Each number is 128 + 24 x the weight over its row's rms, rounded and kept within 0 to 255. Layers, rows and columns count from 0. Numbers have three digits each. The size before them is the row's rms in percent of the matrix's.

# up: layer 11 MLP up, 256x64, rms 0.281, rows 179-255, columns 32-63
# down: layer 11 MLP down (transposed), 256x64, rms 0.151, rows 179-255, columns 32-63
up179 090:160096096115108085111135119100142115136139157103114143126113157156106131138116129154156141109133
down179 087:150116117136168125129111113132099124126132111107128118133181113111123127169124179117123074092139
up180 095:138133126086086123157075111126136122133097150103111123176107128116141166128101130154102159147154
down180 097:122111142167118088111138194126151160120140131124092143092137124168106141162141115087163106120146
up181 092:129151150126106162115128149146120182176116180111114124172157151107119146121126115168134115110093
down181 105:140112119142149135165130142079136106162138119145140141098095114127162100182144135120105118124141
up182 102:128115111123141095081119121105124158122093147151154147134128160162112142100135127145127149139162
down182 106:121087163139121118139127125132127153168121142128146171169138161136112147115136135125081133142067
up183 092:149126102145131113138159137120157176131127119138152138111137159163120143086127131099154097134164
down183 088:129150115105090112123128155108165150144134137129139075096101127107115116122142088122148121123154
up184 097:128124092127120153118113122109145069144140103110095116138129142132092130109135108120106099129090
down184 106:142144142091191126153135124101113097165087146123136158131124131157121159103119093122136108154093
up185 095:076134116087147110132139149097135124097133113080144087133181145100171159105113127147122134127122
down185 093:108150129127113125126157147145174069132132088136116121122146151171142075159141106116159120110149
up186 101:130117097175124159153142119143100133119116141132083143139125135142133147107099137143169162154141
down186 099:127176131088161130119134154105136088146114131132158059133132118136128138149106119157138084112132
up187 106:104095157130125140112116115103147151159155116143145133177158150152141108128125159152155166126166
down187 110:133102110123087115125125133122125116144158095173158115112186160142115132089140133117118067105133
up188 093:126172155083101140143119161124148134120143118140128124108125197099188124143125162148166101086121
down188 090:151123149150153101076115137120115103098119128147163148132113080114131127133140145183101089091124
up189 109:104124128112129156102152163126152138159138134143187098179122138153116130139152130114144167167145
down189 109:131138117120108125154164134158116076136146139138148101110145119117152089111115175131139132141119
up190 089:074149098151186129160119117109116123125105112109114146100135161105124090146147114174135138146136
down190 089:111128152141173106137138144127111162148105106133098123166118141137119121143080141078163153089068
up191 108:101104129112120122105138158133145135087130140166118110077152142108154148148104118104139151166163
down191 095:131098107166059127120131112115106170155132130098201148121097149132153093124175095121162114114120
up192 083:132113124111171107157126128111139118130108118092083142145066122116166127147104161133110134118146
down192 088:157110129123169121125101164157111143149163132151130129133133116138139109144131122080109183099089
up193 105:139088115086120133107131141129102166161174126095100166148153141162108146107131169124140142163135
down193 094:139156130152112107175099164104169106173110107109161124130135085109122114135123103174131112126159
up194 104:149111133116100127107151143129133124178121189144102063174122147111141098115146170158169134121167
down194 104:109092172140148143142151113125153123106161089108128172109108153101124142136139137130097168075104
up195 104:108087111125130154140170136138148166134127124124182129111169126088156093135154128106134134124162
down195 103:144132109119084105150096152076103153165105129168113163098133141124108117141121152130106121159140
up196 099:140151113162102135147131148122160149136118108104131132066107134181181094119129131123078120137156
down196 101:140183121122119118140082099128137112077094146146177107144134119165113120150112108170128105100137
up197 117:133086105137137144080110110089146148144137151083130114104137137164139129134130115141179142162158
down197 122:181085105126083165092110099128168119131123146134162112142115130128119125135103076141148112149130
up198 100:137133158166100150136112106138130164133125097089090103172149119121098124149146135128153131117135
down198 098:166136143140098125165134122102112134113163110125139112142087118144126125118154102152153132175153
up199 095:159095151156122131061071104130097088126105075114101113116162138122102131106148113137124114121111
down199 084:138113142130130107154149147154140141122136099156162163152115101127139107137091107118125085165124
up200 094:115131122137110161158124114172143116155144114117161136170121184103083104109142164141154141156117
down200 086:115108146112153156120172153115133154141144076094089132136137133140121164142088133134128161140133
up201 101:112164110108132092122131191127111108126110139191133140135178124074155100126154157138123154158113
down201 108:108117099161097147107130102134111121171144160110167146122137135138117172119123093100136132166116
up202 100:133159126104160101121150129112193130147103144154148116140119150082138119144121173109121120155182
down202 095:116157140147114198105123112141117148119135128108157160162134100162128157143139082149150138129114
up203 102:159118106139130126111181174117163116156119140161141112145123104150087140129152138115124165122132
down203 104:148123106121101129126126172144138151145123125112082118118097148136125134099164167097148106088141
up204 106:123102131132148134139128130128148082172088136135130160153152130156132139140120156159090143127136
down204 117:165117135122140158146154131140104170070156153090128077134117133132127141103127114133150144138147
up205 091:104124123131114143101157114146156126115142197140114133123175107154109139144095127136137086155120
down205 092:158128133142132149169164139124184163116130103148119081078113124114148103158109101101113171150123
up206 114:130134158107140135118151131184138145132133155155165152128132139115133150102131152156125121103135
down206 100:086141152118180107149147112123077170127154086138129120151139101109126105152124168084136153126158
up207 088:123159136154157145147123145091152126104134133140136070106103123169106146132144161129127090133154
down207 087:147111124121104135154126123125100123156119116116114154117115127111124126131132148109173147121061
up208 092:111164103141140168086146141133158162127135162166110124114132110118128163144140128107146138089114
down208 102:113162095117141156134144137126152134125148130116113137147155131144137157131144105137144152096146
up209 103:130123098130140143164120143162126114130184148111163145138147158164109126092156137115135160159101
down209 096:165164130101105138096152144087140165108135147159135135143097171109100083138125133108093140122138
up210 098:122146166121135174106134165134120116093145130158129167131139163155158155160088131161143161119137
down210 088:120136121127177109130101165131110133086170087088128123118180118142114139148108162126098136090153
up211 099:117149152116090127097111111112136110106142115146072120150139134139136168128091117182108148100154
down211 094:110150162125140127136144179117074152090106152143101113139101127095127146133127131150167099120167
up212 100:132137175151156129153164120163126126123140123099111114118134111110160139164137166190121132113175
down212 097:121152153112130095063112122138164109135112114123113121172112136157147136110131186103120132155163
up213 088:137134183145109127098126126132089108113139122112169147115119111156124120123118131157128061109139
down213 090:107094111106109136115150157165168118112180125102136141099165106108174120114124142119104137151114
up214 101:100128141150085165140088106111124150084169070125127125148146126133113118157115168151100121133132
down214 104:128141150141140145113141161087124121162128151165109098132110127102118143098187155084159142174070
up215 121:122116170145145149140142123155140142116113166132155162166117134137120170153108175137145149118161
down215 101:138153131124192096133088107126133136044136122112120135107140123124122136158136185143111142137109
up216 107:128123102149165113102164162174128149172122136121111094125133121106170126092135133107118129140108
down216 112:114126130082145144136124145086128130128097107131117105143128119150166107169117135127150152101202
up217 084:118108097127097148145138128151118167128105153119131105160121117134163139155138122124137160135148
down217 088:132128109120103154119123133083157112146113150129124115113153137181095143117114126087169146142136
up218 087:118128162138180111139131083112086144175131160162123089104135128137144154109105168110143104153132
down218 096:141117097112184098160155089125125104120121132107164137160167127132111120154153171121101121155099
up219 101:089165112153099142162138139142140152129146096129147136143130094136123113123162140124062102075159
down219 098:102118100151129115094101113129141173142097119119124103126150104127095134102130095142060108115164
up220 107:125165135150110091118141107119109118172115135059102123143136131105147109110132137099124145140131
down220 096:133144122143103145144140115112066099113132175102100167160135136098103101120120171132107180132125
up221 099:102124122143101123113148107157128146162119160150144160189164128154144129107103102107108139115158
down221 101:134128157107090151147142106072119157120099132132125140087144121116136087120146114093199127108151
up222 107:104129084132128122127160126090169145114199094130106145148099167184157135130146133137127093141168
down222 111:121156139120102128153140087111093096134117152148116152105072114127159097100112168141140132151139
up223 089:125094103119120145091133147179143141135126108144180148135143101159112104083146156125150102105158
down223 093:128137147136141091146134118101108104158128156116150138135093160119139161118093139079100116161109
up224 094:083171099103155136116119145132100144122126144113096110086141114136139102131136131104124147179116
down224 099:108093143136102152170106146124152130142153108127096133117124130142150148127114084131194146096128
up225 089:117109120123161112133157133142107161059114103107106098142089147107140136134145150132136148129153
down225 097:145109123124175162109153096137116113126146126157137166099124115143070144145123100149114111165106
up226 095:144120150104168118114117133157092163109085129140092147172094149115120131151169169130135195123123
down226 093:121148142103183097144102100131140148156154115113137116119163087132119148131120121123076083161106
up227 096:128103134162151142147075133168120162087083163124124146130150131122145119147130092126127136119154
down227 102:162150103095099132101147126079134145186169092122131122127137117153104111140084139139101136124117
up228 102:089116138152121119127076153093163100115138136125160104104121143143124110117142106109086146155107
down228 102:149150135130155123139104140134081127126114161111136137106088150129131100109138077101191171125138
up229 109:178107121125120119089121112113112186144109123133163087123137080111164122130116150118129137077168
down229 110:128136133146157086132124096166126110136137127197123139196112119148152136119135128116147079098105
up230 095:142133176151089095131087143122113100127118108126182108152113113127123125140133137106156111085117
down230 095:154113096118089138161105131119170183163123108126123134128133100117116119135099141147155125103113
up231 101:129144125122152131180115148154106111128144105107126170139165145158141164172127118122066115154109
down231 091:096155140091121103101092104098118142179127123134145109147149140132124082098117187134201149112156
up232 090:166131115102152153172133151165098114126121105156158104120136122158176139139112165125134146128103
down232 093:080105185122140121107145090129104176163122165099140139103124127136120188113093128093115142168135
up233 111:138109103111169163147112125141131144154131140117149170134162153151124160126137193144122094130138
down233 091:139105115161182133138149115136134134104115116121139095132136105163089132111156169148166124165111
up234 095:081162124137187130149130146156133121117109128117130156145113108127145129151139147170138151114130
down234 090:147150178094073147168125129155137116088123089120151114137153158108090114117100113144154141123176
up235 099:095138088149138101147104138128117083109101174101123100140144094102129145132079083131117123115168
down235 108:110153128175093145128119153139135088174129129091097135124093120113130128126101103148105170183132
up236 083:155152110091130108123100155117135153118083145091163119147155104149151172105147128135122149113105
down236 080:099098119142077166176141149114104148123179111161128136086138081135107101139124120126111150134130
up237 113:098094111151160109109161123129149141186113163133150178145136156134110103179156162130147148143136
down237 120:119136120148075173106116124155148149109141157123131116127124149114117148124101100116133119132135
up238 109:122096152127138162105136177148155131138147132171125087162137118150118127123122127127152178156149
down238 098:101112139167097145103127131133148086139115156117134100168153122104142166118125083108157123143117
up239 089:143153082131099112075139151174109118102102102139111158144137123142124147131068153094114135090126
down239 102:159126112059132110154094126151127145117125117107133137145139154161125170182127101122107110101110
up240 094:148092099120139121130165136129144132148119174180129117125206126152194122148144117119118132142160
down240 090:122163115113081095094131151124131135137130151109146139087120112133082177103173117105119154132075
up241 100:145149123165152104124169114134111119116168162135177148134101160149128124145117142146132163132122
down241 095:146139128182168104122119119101177137114096143156107104161117120101128104110116127153105112151145
up242 093:113140157165105141110146143131134124111134115126182123120124126074156125112147109171117108147092
down242 102:144158138142130111148115152052124126147111106129134163117153168129117142157122076105144102133082
up243 102:115148126155107097100118099119168145095123121119083088155133170094096119164159121122108112143141
down243 101:137107133118103119125176123103068153133163145144110146093077160101137144112125133100111179135095
up244 096:142141126151102157141086148121143127152140122131139118157156141115101095128086115112124124149135
down244 102:151147135142102096139153105113116123140126184124149119131105126164132124119110145124168171135080
up245 099:128114126155136140170151120150106128152119097101131133071124128117100108155145130124140130133118
down245 094:095149130116127079125116118120142119138151129138178084177097118125127127097092119139117149170131
up246 106:076107153140142147126142175117153142143129132126149147172177119117151148130203105096130099134111
down246 103:138125147115116110107146136111134118055113164161070110124107145142175131123123181121144104131131
up247 095:106118139155134144144149154175163125127140125091154092123130150179113141125158147131105148124147
down247 101:143133144119079120110122094123169066119108133082101084114139138149187139112105113141135116158158
up248 098:077126124131116102129076136144118121111132128116121114117096144139134163073101118158113122124163
down248 102:136135113152102119159089113127107148162160122121138113141141157118143097152117129150117119152116
up249 106:105150065153129128108158100148140157116129126110149151134117136130155118185160119087136132148124
down249 108:142142143134105137075118128120152088104154188123122153107167143157152171142108107138132145141125
up250 098:141110163132135169116123144128163091156139103080140120098109176106129104144131156164137099106105
down250 096:142070124111186104167147133108115149102124119167185076126147108156146125098114123113141103144159
up251 110:141061165126124116122130099136131185116128181098151117143133107131123142128125105134118099140155
down251 106:140150122102136135112135162129101068131115134148157150132139155120145126137125174128197168139112
up252 083:105123101125145091124124141143123143114131149123154135103123110118093149196130157098105135105140
down252 093:125132117124167146116144102127125147109136160155153157167153053122127085116095117106095147110130
up253 114:110144131156117172133137127141146139116147113124164122117105099122157140152134126139138133209157
down253 107:138097121148126107122170086116175093148126135082095126123136163101096135133140174148118121087126
up254 098:147162071149129140156094132096124118143132129126104083124169131132096114160176135143112131162120
down254 102:147133111152140153109140098132105107156132145166124130109185118144126140173143124111106158139101
up255 092:141118131130155154112133145108092139147159093091108093114168177131148139132119178105129134109123
down255 093:115145117120101136145080142137175127137081155116142174126137097133111096111089148193163152106123